Part of a small language model's weights.
Training: a variant of SOAP for these matrices, 2580 steps.
Each number is 500 + 40 x the weight over its row's rms, rounded and kept within 0 to 999. Layers, rows and columns count from 0. Numbers have three digits each. The size before them is the row's rms in percent of the matrix's.

# down: layer 5 MLP down (transposed), 320x160, rms 0.0687, rows 251-279, columns 0-159
# gate: layer 5 MLP gate, 320x160, rms 0.0707, rows 252-279, columns 0-159
# up: layer 5 MLP up, 320x160, rms 0.0712, rows 252-279, columns 0-159
down251 096:475504509492511468470549515436501452511424423455485458457556481485447551454507414534506501539502511515564527456467474526503486485489536472501543533488607473539509471493398509535513559402471544489499456487490535577418521472497479497493490547491514503535449511571566523523483585496521605517538491484528528574529507525500525463489513488536546505537580434450473483513486431500467480476454502550479527514512566481464532471515462429562582563499499508479521565525414507509511558545499501
gate252 100:530482490423542521511546531443472558473505485470551494467525569447596423524481459482514521518503518558483506471493554452479498513485554511587543516401484462534453436501499544484478447517517494544520468564485480545587506508419466494442483542475492496455478462526557517451492499502539468525522508463504464498559494490468559495563506508530444497447552480470511476460474459437458465573535498453558497471527539463499598501471471489480456566384573492475468564551504535528456468550535487
up252 101:476485462442509472531511492525478511493467514484551514420578454514547476567520466444487495548497511567499577494515449487475513488493587413430432535471378476454459522458526492436528570546475496547488407490460539502471518517486515500581519521491520504507525568451536424392533550520539539456490491454521482529467498466542515560450512465484458471540463466475470494511524464526485515526492526470518543470499529463482509498573538466462475502437473501542454585510478475476431468552523579
down252 100:506486532510504487537479487550468497439509391555489477470532453471461461526509521543528542452562511490483472434495551496578480547542530396512526521490549503532497484455529565533538611520538483526535555536503499523516502540516494468575483456512505560490478503474498476581557514409436458489551464503461470531588531476439498475457508561538484451454496579514408431471493474563472558464534535493491543502552552472510468500494458552541467412465528474492535516519487516450542484489553513
gate253 099:481500494521492500483538539486537531468502471494372478542471521485539541497475514534506592539535499555488481462486549514613460568439531464524563539445538517574525484491577507493542501471514443473456483576494448445525536492546486550503514461520453495517443430514543541459488510488488513524544522519548539519478489500557443493491465554457447534487448469551487502506588520446485474515553454496574476513523493467498498483507457524414532519432464436547399452544444515474458543545457549
up253 099:613458523493428643515452477537486415491496513487499389439494454425538431477510450496506454448482484466519553502526509478529501387500528522501534497509468450572480514509541486474510478502511537544542490480476510566546466441432502511428530577513458502487551517468508514534491493463528521526481511453468557496534468420520477503445544569474518499539552507512514548538481456550468429499440479542582539448477486497516563516473490516489505521508564515540529498479508524453508539461466523
down253 097:454531494488482545521459533549580491438474387482524460507491461483549458530485428574536477397547504500497510492496522495520474445482516404532474502431556535436436493478481457540469427520425492570498532481535543529569487482422487553511516492490468528480521506486460425495473489540475493488495554462493431466503502612540452562517566542494478489456513439528492538458488512496419446556535463498526542513452508488480511530579488504450496523472514503509562514545435549517451499507532476
gate254 100:472609461479523533472497474555420529434452500533470575495479430530429473453471460533481460501525526495470580461497556485465496548455477470490437518523500499574547491475461518515567464568449521526464497467491519504435476520567539466569483535492492474558461570526532467557529529559413539448532533484527480467478577511461488489532419502530442510516525468475462529490524526513451424525486507411507539428551507494484425534487510495523522524457540545449491482518476458495509548591495483
up254 098:433536468533554485498508545425533515455481418500486532505504496470540451492473439462485514508494445510526496542505502546521449507489472439490441425492478503426487413518431564524606465618396438511526530505507475492519453541543517490547609566514507497491467520513474552547517459505511516544539496459554485509494514476535536511513559531546466510450431519505488503495416457511508526488494496460468556483518491512449485548553453569506581461495546555541518558526471504564512552502493465
down254 093:468518499494460511413475466539521525441501566490488441508553487538497502454460605416425488461493519456463569476471534499511495545479475495486462534499495590506432497545473438510483531550448476516510550418530460457467469491519508461543462547522536428508524546557475511518531495522494490456521468408548593487469454510516422542465497525508503585477433412496534413505539405501475498510492523494428548476462535503474523459518494468499513464524504513468440463489557506590492522493480517
gate255 106:505499504491455478442524447492491528513569458537496465467456587504499493512542481568533503513544505489491462501463476448565489546550436450616512506451475484502498526527502465553494517487472527575553528505476543527529499483447502545534546488463550542488545467543442473542474553502527472518462562546429436581519432413509439459477500490491469462450547476415493526481502518549469479531523524447512553519512569480503515505446507428498513451504401425584549494513494572523531486514525580
up255 111:504459519512533521483449416486486468595535543482560538475506500464492500488579537454587485528464521541426555541575568528529560514561482430524547473467564514545465442509487481494455555538499504453528470487530504494496473529519500458498405538465552550529455544461472561483539447443443452515548455552514476440554448472519469458499524488448455533478519543568476466490474509485428568484523456519529515504521486527495463548450477486569495491474474548430419483505568469493506475429495522
down255 105:502434529582492566478505491474475496562478492535541464483527469547502466540559460444576461502488498541495461445562553443576500521441512511491547511552483505490529439498362523437461498478529496551476542522512464524444510488468511509515425480545520488525508496544497514514515416464449472491439493487505462411502480464480511486536472482513494496478487517561412454506468421527537470480571435441491535522456517522513521526461548593494539519536518525437424504487452492543437435473554558
gate256 106:557450557536500483470498525504537518531471515489511506474521434483525481460511448476462454530418402527400491404460502495475511595537486472546518450541482456457535491475550464503567502533495530489429499476537494526443564536558461527508501524461514475473468486502508470465522473554580502486539546549479482563476571505516412465413502527469522465524485478520463575460455562576461484522515488522560519526457503453515468541449510569420444461504513458443494433538469462471553464498493524
up256 106:563515457530549452531465456447498501493589507537606545522469494517521539538488540537505499469514534444533440522504527516552530492490544484503448537561442531512501505500525504475555525494583435451410465526425448517532445512450540549459446513407546527481492481551464548519470563505502511515461495545581426485413469461551522502534545480473489421481527466530458600449491480503473440535468499474451519522448592533512524507502484522476438498486507487468490502469473541464460498518472432
down256 108:426523500537534487549555490487413490461492503450441546499544496477550450442425506537508516533549546521506414495562530453584447477492506360462486555541510442502442489517545439488509488486492460464514475474540516600531489459468513510522466539577452464569553493493496511541557485480500409472467479517569500472455448526535499508546513493482488463527508485527480527473469526510541450504437489547516523451537488597506490546500512502452513492475521539504461509494472552564552541524587447
gate257 102:515516519472497530567496464437437527528525520589482587464461552496544449488510484412471494471457484471472526490493471548406486498533558460469462532547480524552495473525501471458562531512510474622515490527548514510363523479444515495550547540521486507501506455506550520508527490540530506518546484536512533559543492469499476402502531481466502536503492517465551453517527504504462494504485455423462532505394523452504457551452462500487544527480450525544482532519605513445462484584542513
up257 099:567481488540511585477511509498538528477463543545571477513497513512475455527558483523470454506529559454501538515467511456587521463521509402545538423465561481491539471451495484530485484505487470505531543459490466444498479510482570500563450573520467487490535482493560504457510445512545507596471402413455477514458501510545561456423515554516547464499413538444480477565473574475497490562469467513538445537495510486529460521521489511499493502437440543485487478471603481514557551480455496
down257 099:510493488521487583534493541570424501481411461472474527528458505455513544482555568550543547539465533516517547471519503508502479455545556519524462508521516517487523475483474503509536513440467479461496578464529483556506571503465529546538479542502534557571456562571577555457432533470524537469493486497488556513491536505543489421523521501478411538464492526496470512462471450494538552478445465481543569487557486461455542416541569496509512443552544529539518461475533530503478454522383427
gate258 102:531529511449507497418520450469496402512450419529490540491544547500565500494488421570530490522576485559534596504557460480493559499468541483549518460508487478535507552531485499458566490415513517495517455552526500488577446431517484513536499453541442530545508524450520524432523488484500527547528489503491510439517497464468537519529478475527538523556517515498532505576564507494503521452547487477506506497609523552502409461497534490460483560471482482469462497562596442523514442585498478
up258 103:491578500443443498534492501532490446459476534444527543527536522547510534462522513519479464477520510484483494525440519435484479521499495523558491520459459482460454523484463514581485521438534513518441444516492541465484501480534466527469558509467520554525532543531507518458435489539562463530469573499605502568520419494476497489526466549487524475468571442430542515441452439466511546548496482480537458482456487586572524511461441383499436501572610496537521507529497570509570516496507481
down258 101:583493476447554613475468476459545469453477485451511519520461473489474463491490443522492474468438529515500435525468498500541553543464432476500465546521496471427508465516500554487544412479525469532500492548475482525435446480451455519503521414511434487469488532510470466547511498495531511524478454524470535500499474499528485549456517503568531477521512474529556605495434488597476557440497478546431498515509458499431471430443512555541507571449457452472536518495544476524499483407443424
gate259 091:518555515489582522486483467455492571503493526517400569458481538468505478470559462463457454430450507491561504522504434443512490513531446650522466540447481460551519561534537491495575470461509505421501513457461489549519492485467454523493525484555536510576546456514477521492527546539520509435521502568537480544492570537586457475578410498503459518476481560431522526454488467521417547490507521545504492474509503528467491551439513530497526433518534514463510503541494521497489488456510522
up259 089:508495460536469593490454533472478515435523455568473503497573496511527496526486487483531509478496538533541485472552559474568518500477429547503601416521557488457536560510503523447525492562542579545456473558502564564524487452511522493520494478507564407499458548447504527513517483440464506503465544532550565500486455405498473518476509472544446528483448477531495442488565492457518514521556468507502497498540527454491512507579481490542440500540445416512436457495459494481480609517455467
down259 097:449544563506542484530451481535416446498451417433521530482505551428527482443482479554499516524458516450482516531492464504493529542483568408434464493487459518529506506534456408530419557441459493504472556488489542478485465539565539497513473544449542617444456487561534518473491615507555502490471539464491423430491519511506517452569513576450557486461461553491515527517451516530519442478528493453523456448503475505527520489521559471465512511509520511507511480502455477537488494522518558
gate260 102:526591484471635481514533605517574495442471541506502528553528462490481501542500560529609444514516517462500470478593507485475520556567528484506539492445435516524526536507522454504509410510474468506511448465512454556513569505497463503510508460501514433493497502571536462482429483515500566540518534529493428595462571479464499405513529518538490528514474539504499516479424494500527468520543459527437538492502524442531561483490550487507493524499437476470526517526523469471523554541493455
up260 103:564479493548493466507469465499530516437517527420547448521471533472446444578556525481484479568536492555477418462543581523483524403464512484528500467530492527528548555491465544488549481489427571485518529498518498518468485530457486505372501505454430488448525489475512548501514463474503533468465506577481498521473477572430500517461468473500490438492505451495458426532540486484500501551441467574453533477463480550503459531462502582501542545499470545479535447482468582465523413517521549
down260 108:445487483464474591453489560465528491475471549532514404462591554471493495533548498459520464468537505511452527497542526509468521471487423496451420498484459506439489465492538488488501487501497452523508504521481511531522464512492443499462463474477520415518541430460505451481505495538497415542490554547506478464451424460485479560491492469544516466522455479462519374469421482462415568592442511485466528445551443490456471438562482532478521522498555497448512505480504479462559575489478474
gate261 101:485530549530494466422499527510575564531462443496527514380473538494437431531536474519522535566463491528432493556548451502473479527505493499522528512453487440467533475475444476489498498512501464532498480547478496516486527531523493488501562495514482491561499555529534461442551544468521485481490484426529521533479567402543463517424510519453536490499503559471500468463560543442586508511422520519532502485539475520593432500424460380531550511536518483534516476489569493508498523515531406
up261 108:489502469562431520503482468593562570508449516525467543430462497486424511503499532486549492538512463543516507550496514480494485570538564501468529460494581463484586567507478512488517399446439559571467521472534451503456549513501458484497496474475497500483458515548503465438476457480520463457491490524532500531500530571516451479485512482432621468507534538519526439509554538588525553540537499541463516519520477488525399452505458521487592499479480506447496570505567531542468476475490483
down261 098:494467541524518509493495503499506555405547508500597482525465482519453466477437483486511456525497495473502523541519494486510495537518546500496516455465494470535440497526446555456528420529484544549620506518454512537475537547522466516528546459495484473509547441477516441525469449624456485597460478559556516509514493498455537500507452490445514486478620470508558480526487422476431525550470454520484543568475485491512451535434465518536508481427481517485535528497593512520497584480545449
gate262 097:523525555493444551443517468434536483465530453525550521485449568456510483454465514511518453533513501444464467508475515522502542480545510453502542430533454489514532593521479525563528502551506497550472522431518460520433466507523472542495593435475467506509489541596481465552459418457474527601511546539461516461538464519460484478473477478541537454561550472478539490521534527525463499474415507547469612488558502554552452502459565524504517470509459493462480476511468522532542588465560500
up262 099:591496512465513476543575466582520530456520466491498497482530599511506435462526477501549585506551530494538505485511516451537503544472538437456502522501474511565461485501593470509541495540466449433498475487563470475468533473473427520525564463498540458597549497479494561535503532512521487557458445490462528516566462467543537475530502477554489492505492504489512518498570491436442541450459544481515610561449459507516467505531558444525538462571471507483438504499455492461493534431556442
down262 096:557542408484455501459503568474521500536561542489573498500503567503478500491467508409487486450479619575510468436453466437565500480537462535461488489567464442456534517451492451485504539547487454502515467442494491547471476510521502511523522438466540488517520498535493529440448448518494531485452443549482494453485502503495505475444441575463548491446514377445541484487495498547449438490528542482470535478493414498438454570561515454487533524524472518478489549546484462515461504489552542
gate263 104:479506543506512461437478522475517503442484507447535543475551477500552537460540414525454522493526412526517476544452403525477448494521466473580466427463499444504505549428469510585421519515495475598467500517516490578485492487575422536520530448504556486496437476521485430567468489558525540559529512432436518511478554474506506531551510551513495500500512524500497548510552535514435544524481514481505455503591488473538471528457494467507490506475470513537537462549518503398568510530558511
up263 100:477458419552527495512560470516526545448484496556443511494497509534519522500543546452534478508445539522501497512510489533462507450504554507481525532490459501508493536588462467423513531535527510496482479514508461476475550413483538529516498434513456504473501465528402496498520469451559504470565514476589532461482488498530440515427497533502472448474508409456513433505529439541471431479441520510583457448570474537467574442553487438465555486535456528449515536558435499529468474478389542
down263 103:512455507470507486488450490536464518448505460490546526470513462444551451521482563553520537453481517453487496454498502432593456512559453596527458510419485521485545534523539506454494528518475521582520583499427556519507520532490553521552510572528465427520506463489467444472487549422461411526489460523485478465478435466427465527563433517504481528490537543577466556444459552475540516480481474546524569493523521513552518530521410511455495473501454489446514469546541506519544545515551477
gate264 105:485491524445508498459492486571514547549485460477444516517566532425498547522454528507625473532482457503502527548520475503553544520480530511515521469507430456580526502473516535416501483491497488477510531497555477516543509549532514520498474440563505497454463492525529535459511471473432537481485484473513472398511579472491525499538487406451590545503554437514491460455491506447530519521561539532464484440411429454390558466521511488505517502511451496439420520528486459514579477514529517
up264 104:453537498480416476525477462481536521550562510486555489523530533469470446487468511502401474468544493432460485420431490530495533517511526476515429486501454519501562494546515534480479543481528447466520516500469465426402529534454577490590535522538492490472532502502603475469427547508491455570561520495500507511525536460530475482535500439516499485495585499577605505478480550504499507522554512509482474526400473492492469480496522478532469482527462421499504519475449455585514476546420471
down264 104:491395468521519503501480444478520495449451569550564520479509465512539535493553480534510526469520482539615467442423509418505483537471534466517569496562542553513531520546496510483506451534499525525455509438434474553458530489533501532486440530484531462429499477509474502519447435457512491486485419485516517565546476509509517528547442509555458443575503524475545525474451556447498462435491516413559549437495591535522415450503474532480521507490462540525516526446528483568501480461510490
gate265 091:488534434535494523490555535415461551498484441494510493497416544500504503560532571499436571566451544514540546438406453517535490484604450527460546494531522573431517476453470506509537387476470514519467521513554533552537477506544474487565449512490539527506504437572445521455545472526460427494448422450564500483473473489529524470522488437436485493531469448468482501468492589527502510484472506503470509515485512492462540547438468479484462499464534483509465480536549508469453553493478520
up265 088:472478489489498482545518473544485465521395469418489455497510435557460439468489449518596432500509571518499518496520494614433484495511482456441524479564469455499428532468513522534549470496551501553496454542469539487490519517467582457509408465497484471498575542499476491442492562516438434449546539560508560530458525546472465446470509480482462507444498512548509561456530519446537542436450549491482536533497486510516546509490524464471517542489449478438482480498541465562482537509571543
down265 089:486538532419495460512500432539539532525514582552484562515482504514551473524505517570510474500497511513570479479466499486528518576478459487446564598487498550515463491474554554429507445566516543540497558463547548462455509568468532468550578478505504511465429499549607472497524483426441539478468502447441530488514560529423529506521522521543511486523486494554542552507449519531463522571600464553482550455526424537480480536470464474469514518516480483511529512513547495520560523553535486
gate266 093:514497498610508547549427486434488510516490494462543531411428537566484519476526467404522538451441534513480549475468443460457478532465393510507563475549545480510478513420535521510518485514553542541419443538526550528520525466461491520493526403456458506459475503417503498487525447485533540508518464485569491490502474476525543484488471464533492544520410521524526499533557551452506481536461473415545539535468589468482508505505531466417487505463502519518554454520496502497474515461529546
up266 092:459470458553484453494532438569492472526481461502485446472551473468408495467456474530504459542455481490415423464503518565503473553484513480512453512508491532503512470561590486566451501496503505486518515482519501548541523512484483505539546508523498548500495503446491517559504535470465475518452540513448478546503555594553515520448546550505491521527448456520523524525520396581535398505490509500558512595425498486525479451489600510485501580534542428446460523457495589480463472521486516
down266 105:497443515447527465530514539486467547520503510545594463540450519506471482554587461480447492529559461453522491484543473519519442526438506415515500462514547557506518519534528526403501457509497521513426564561464455418496475527490481499450474549480515484522490487476477514526475567533497469491482465512546520470551520467414492490509524468556465506512466587499428563556562515444538513496544413530529507493506501342501427482473491493512481480545518526534453451506475460525462524450550534
gate267 104:495504441533475553463523593460526506463534483532529546523487586400466477476484499544505496552539482556520483530550501522458544538446478469447471513430474438536483503539538557505484545517473505527482472433479468365546545590476449484470533484452457508480485461481514532505548475483559473537553510458485481510524568437558525514483569453502545452497443506471481533456526443514495441453455495551488461510524566520572540536536479434456446460547531534518453502494557470546488521442518533
up267 102:507490435477468465488435513471535484426491447497389472459495478517578578445536406490557449512513490460507500578485532474471517487551462544557465418566518508480431495510443480478411516507505514475527541515490509492562532468529514493517492503467500543552518470515580467552425520574473534480440546477496444494568486499441440512495510516527456503547453520482515478518453510521502531509533436462525420453479502497454480481508480492463564508444471546621490422504470526456455522521529501
down267 104:465465439456567472525503448494544476504426511531494446486463500545585523433488571480491604532526445478505512456519528516522571431508402498484549472512493536482462468531585504520504486484518554434507510488495515531617497430513475485484540555518595563434481492495579452512516529505516452483467442458556456533498527474440484495471516449463492518555416484483519526508502485469505485511454433472456503441485477524473540579497501522468493443489502468480470512447422496516511436454547476
gate268 090:504472541534518476464477482502519553537504494546467577440593458470510523466509507458506495478461490557503487457520543494490461504594462485493604558477512458413504499446513520479485462475587525465510479495526514432546586501526427513507456522571488452470526580469511513501531461531434469478458417577515468559467508481432524528433546528560457472497526510505510432487460441545499504481498462535567567502486471461575500486479547475478534502511591525529520555525465458523558460487560510
up268 092:434471473508419468545472462504425542540459513470485402519456442488514483439459486410553498484494499528406514519555447574516498455458475459496487479452476459507559512591525504449513563514514518482503559586531488448550550571575568525515524512548516476522438522464499561469491537567469499491520559466416543520495501496476516489526468520503468504522427506438502503483533561492464505506387540497492454475510441457474485458445453516495485494531466484558477521500573535506490502446495521
down268 096:524469455471501560478501503473505478459485412521502573483581477479544482531516524535471446470478473492538466504460451429483474525508536440465524566527415549525430434470497399421489434439515449502517542470467576537507446509544497514539526512492468450440446514556461374591535528427459500574514498500500444463452462476508542444433547478532568501527520514525515519471495511513463530501534495539464570519510526539491470512498452519490535498456490504509477492471468477475556460531449556
gate269 102:512503528417489504517535490486476454476605456529528540565517547549457530546522530490474454462541519537589475529517497477501569488492519585547562523505509473550502501492455497537526478518489511491476556482479477481492580489578510501536492444462516529545473480480504528496476413563422572485470443513503521537464459512452537519494485525500444533582517444486527437445584479520545487493532498521557531405489549486492436561435422484477472514455531484475486475565551421535477528473531420
up269 104:517407480529459488553483557529475464559511528531484519536493540440483512465487529527368477518483432532475479513502522472509490501470516450562593571568490468522522477536463503552472553503418527403552511518508428537512500486485503521500550490468456560405517443470534553550534512497502529515537482533496483459486450448477499516515489543460531422519486508482508483476445527488585532497482488541485500449466484511479594460460431485391481443488503499526518533495549404523431466501496486
down269 105:472577512561468538535510546461518461529498534468499509457482484493573529552492516535475461552535433406491507432569475496479473433480496373479507503584436552540505452450538462454549488444502482496539540477434487507507525508544451437481587535496485520526519526513457502541462513533558433475561495447494466458457509494535506536521454507555548458561528513491468492510490518562582449513537562459516468542553598484456516510554475459514502545535532511560471545524528521551528457534498502
gate270 097:542513536581571468450445466454465425502488495452560547426523522493535476516502549533474518423456504497516538484514421497484515452533481430526446476517448526460474492451474524504515528521526378477534509490544536513471504507454419513590470483480550457443569476528471475489531476532588527527522519505438467462456503447522527526540474536445453481487571555490530483526505546499502457518467559563523508472460478541449557519444519409501482518398511456537521498516493496559537457526485550
up270 099:476544579481495530482496534544501466501472525455520472464514514520458506560518484524504506527477475559557463504561515492509500495499564534478472500500462499521433542395374516549500513517501533434544450467459508543477565521553576472541485433444515487435500465545487507536544479448492472537499553525535504427448452429546433391503506538484457505506457493506520512509538533554488505443457536499515519549516485488444496431496465498476488492523466538446466520596575488382528512569522465
down270 103:553501495477494495410479434493475479509551445460478502541485504499529546443507464599531512596518533489530410512533516537449547464501475585532533484491483475464523498453484538545476509428495484448461597531483517558549463516480446453580428526508521464514445547520434546593509491503554453476469478517509601557485454476551491585478542456512533580545530487526527487439537557555554530525487496528476510488537517597505488461513463488523493491496475487492526538458546511519491511525523465
gate271 098:475519481436540588525412551561505525457568498514527541479552502457493408417539508401474507454534473493471455470528571552479532537481474432515502472485509539483565475427486553495544450488503461524480515434448427498482491499458521516509453406541533531490455527486526478466484444522489510512553519482491487525483561547539462530637425468534543518533540441529501489456511502498511509487460465519566537487462499510528500432529457485496569486499510514511481506575508485544510461421448507
up271 100:473437481474515441421507487452570476554433545452514489509457558563486510511461497551482427476563580481483477510460513508424484524561429504497529499492535433561462561431498387457475519533499549499539474508533454544517528502516501524474522530484542521487546410509478432515494544467489521475529471468516517491501421502434512530516489482453506493545488464470455540508515530511603483457527517533515480523557546520545513481511508481555450428481431455470471487550577412490414458535498504
down271 097:519517515547554495526543496482478525578497496499458533515472508481523559519509533591553541439603493544552513614482540480465538567489530456573499491519467445476541490511468496516451405503460405517456477493456504518478416522539505533507568588553512495462510548506398548504508522493444524523468541516507538544501501476470501585485559496482523523449473537483525543456546504525533478471534478454516484451480533461561489590513539494527479456437479419495510550474537485472545520500441530
gate272 096:490422521499437447494539551458494541534448522509463526515485483492496482459563529455492507499572475485513476537460494485485553519458513426530496472512465493589509493435502505543476549490558456533535469537492521464484503523486420488482524573461507471452528517567479503535505458524456545480490515443488483509533500509464380505550439549506543606482481568442540505501471449527504476452509495568423540497438453534507480549451498506490447579442520529523470599544421443435439495564488484
up272 096:463470476462499536513500517514481407494502486540523588538470499560486446418563511518529544510505514513498519515550557552526443529501494527510570523537559500480525458452470521538454545552592517503536454422456488462522494487463511525526455494535504499459491509480502498367516459551411504454507516535459536467520394472460493453472517494481453472555430497426567507451454441424501498515493460462476471551438495508485559529520489491513530460441411501545489557558537468513468494541469529
down272 095:486454461558497435480472477493510472497451527565454539477529510533509501450512559458539552456518552517518526429489489481490508641502405506440499515493487537531481519479561473473482509544461561514505496570545624491528496528516511459456476462495462579542504463491505402531543536482478494478477500579578525443496531475496580515468472484482540513547534536554525527449499511511477472535472591517450575525459508545464542460507494411530446534559492470521529533540484488525431508520521482
gate273 104:547443559511492446432551568477481480507568457510581425562478468541489507506454585505516416419517459506464519544495522528468469527452520482483513428498504476462537454537466496496514475502482455479472552500512480522528535520439477502542499455582504555453480469505564507529464602454476530493520513438471498542481532508504540518494536463547485500551514455520505566406554574495457472445510448544493505559434474510466522507561573491514522537445512464542499506492504520504426597511427462
up273 105:437504524432466534473560514549532474492407505541545500551498516539559536553484437470514517446501505437486509483461469460499579527530525508533506517452495596510475477506492549458472569431491547548565487522519499511475468519479456552524460417555424484533540483417506498477515501505511461499601516525532504441574488564492464528499496531494508540497453585480504481544478512540538555508470484573509479495539428476583497457460574438493501536504501546465513501434482456539535402464528470
down273 109:537454540490481446544542541517551534484546564515447582537496472502571508529500446490509471541487561507432567484570477568510494495424524464472467506479519540495508463471471361500477443493467467553465472610497466481611496505483495535509479537447467553495474500504517467481540409554521501543528564541542456454492516461524559553489525514457488480528466530519465494500506516385459444485513532537553523417513430484519475486519520511471519485522514540486541475518425511501442533513495534
gate274 100:501468485498462485491434558533486525506520510470565560485516591491523451475530492533505449515505459474406494521508544504422520477537484446504490429517420526461499494506521514523497469562568431525491492495465547440473392468522429464599475492500525578492473466573483518515476533493511530505504511488447476480484451527508433517516487511508566445527542564555504558510516538485493569535442587556476474576533589538525415567458518468514479538551461446532504508482516472483514455537487542
up274 095:550498479414548493549584458554563471516515471555501451507500482462518523527530479515551439522479524499510558509413512525514559528549510587537473504516486543559473538535509532503514490517493547475537475478507430491571550512572536548523545464524459493518533457475516509492409541551515479469482489525487425497488562548511493479469503485437561529490484517518452489560487527476432447516508512511509471480409525480489587525465525568472414479523577490610571422553499477536521475497558535
down274 095:470530487484477485454496517515513462429488321491510494511463450538541608498490492630517472519542533504488532494525442468465497513511466522509478496548509419553564516441459462426496475446508542498534463442508511489523491522451494526502511531486453541493482486492461480498530528496430448482469513507473477540530501575464463535507532467421508477547454496559508481481491466509484480529542534510545482449438489540559589526467478510562593480509487593509567453511466571457503486485501527
gate275 103:499443476466503462557489500460505452529519495545482553559506487451545547489505510446448456464483429456474459562541527481495466499535491470573541474444536461442578523485513520500526541514526477515495454561586472514499564434471553472492530475520566526499461521539481509463490491482424585507510531470497493558427445511471590523543514558467534461453505484482496462480444527411458525569482564477522484429465436464514433545538465473456571510485489473466525480587534509534510474482482597
up275 113:512468462467561464522471516464497497494498479556496496534522518504490533502468488500386511489466481471517535548541525516513491512516484525512580535520525526441549443559485477540494500459545416477401494568533485461534487456498582484450551543468454594532476536508480478445643476504447577497474457482509494567464490532524525481463527528513521468488492407562529460492441482490490555588462496521532548441525447439485435525505487451478558496537540570470532497531466534495540482511514573
down275 106:475457568565474406516446444477513472467523386453485506495537570515541459567546518498508428467488453399518470459534486491531459469482480558471608478438505532518462475502493431507513442507536495457578518466547489506512446466511539517554561516524458486478544560479555473481485472475579474461604539497479425491540533538526496508498490442538457461475484541486508465535496548498472483508553518428510495403498507537462488506534531513514542562503426489506507500495543523516504481474482427
gate276 101:591508485579497501512449513546524514496511462477485451493508572534478509484562567499503552468499499584442506473431495451552531453504474501529500452493500480513462521545460534513426481538478512594513415417537554534478495474511502465448501488506441509498514555569553499476470412497517529482463461450494440554471487535394519467394494523481502557516476523508492508477551537554483505463519523468504458545557537489561456475461489500487497421394478482455444523508575482530537500537523445
up276 099:445462468583526533521550486546509467482468496501502523587425516467494454420418594540461456434512489453539424479500482555453422471479497501504489455547455474536482429581535485478524534455577419523508471557519444487552554516483513537512487464571508544510527462434516519500516473517518414521488521550533528498470491574504556453467497494466465526561509462479554513549484496494518497475479459472534498511413509562450522523467495467489466477535471536454506516422447466489520422443501514
down276 107:522544544502580504557517512444495529454525611500487527444492466526541455522488452398471504561501467399495503526473510558472503494509495445480521499494535537553495449520528448478524484485518523550479550521463409492498514510496468510501461536503513504450529454517450506469491498545481465521518520532490490433539514332547438511524441501568484503509481489499527476527535472459465441546535498492457532510519515444496487447479528432515503563516433467549394462565514523521512528397550484
gate277 094:481479466560461569459434504454493533504507492555566547474565485513514457501557534475477479450489472468516594447495459534484488504543530575469498452489499554549552474475426423463520484473538540515520514428425444611486568474532487544501548489570453532494504522521482484471519526497566509485525480518572522573487555451524448498515464533484508532481478507471459438573507570456413498541548583495520453546420513515516435507541487491562494459449486546500520468520537480471479534459495480
up277 093:538534498553491513462499511479473523512479440502544529488524492525544492549427567450476516516480432456507469458410490540534557486495524500427542456507482488483502464529471489454511540505442520415505527490492592532480600515529454418539454472493571479487507474461519476499477461493476458437521487485509591502457471362551574467492515505524568533452554519505496481467582503445540555445489479544460507467484468493527475490500439476556594519547456535539476479444502496484519562565493476
down277 093:457549524487496472477515507466515400494622470488455500493478474501553457473516467339516554461499523544407547480517468577486485492566551542581481471515509547463484545475439482530496497527505454481493469583424505559495482494562429561521497522528499531528443494472485496498544409486483445550504534545491545475527480554485506540469497522534458578495556484522533536495428511510463473478515508555502470488489504539498505486550467503477499493528422443525509504558447510502443497580530500
gate278 102:485546470577543548539550557457482538456446474510474488470579514486510493456423409502551532483480491506504556505494486478469525410505510550565482483494479483561572530505512496464528500489551428482514497502474460476495466571562525542532535563510499453486473515495493500483500546462520470437429460465503471464545518513542560573597506529471551490586468475583542459500517551484547479489424477506517530465522512452530478531584513477486559543475523530510510569533412482519485388478473478
up278 102:501518476530449570466518488529500483439462512461484535494555524549581527494518492521513533471525541462480524534493451519530504465509449454487557539435524516601499555458489468481443457463463476487539444531525494436483474459484480449505521467517527480495510495396535491507441504457477546423560476520523545513572477509516541555571485553528569524508512524573508497563540567522542477461574478546516432546522502473505519385537491498531619479558514498464498505549458529417562451491473500
down278 100:488475444457487514520467536517500524517497505519425509468554551484504513464445480454430531512497458521470550492528518500537465503552450390504566461485494551500435534493435554498474562498426465439491432559558490475411484500535517525423479474490472474498496501471535543468448558538503439532592512573434493485577442510530554469535508524533559586594512487475455490519495539519508529572491539487493488556503530554472512512539480564491483527506502479480452517551549485590485446563516498
gate279 096:555466544447514515529457488505556510453507432477447480519514573480494473584521403510486498461536575488559525479518420532558499495423535546472461527459578520529494501526498500526533453407532493515571476519496445538528486550542429494509541462548572490463471543509489432503535517539481469514452431531484561501489488468483527503491541516445457446480553433525549442538497456429417529527490492523545492540428453489608520457513535517556509533497507518498479473537511542492547555479552515
up279 094:551502500459571464495477489585499468473485502488560483441566546426506596505503487428549550404464491482531509532540565476492532468438470476514523484524456537500470562535506531449563498499433461485499441467528537567570497488506546519502482531542521491518466441486529558468472409512527489438488488484465497499495475596449457469507482452523533521562507476565520484504504433483501455464463515536432509503479394468488418488635510504522534483458508520532493524478493533442543498504507487
down279 093:495514446480431522479524491475447465510477344470528466505510503529499538486487507555564545521526506456532546558529533525434530488507531454542471522515502506495517439486428584481456447456515466531465488514437496479522492499446482525499555476393577498379462489453485474486457482489543503465499456487389513428493477524595535522505427520525474468504530477538494498485491471536491484529535500488503491523435523449480448579511566508460459510565465544478497555549431499526528526551501513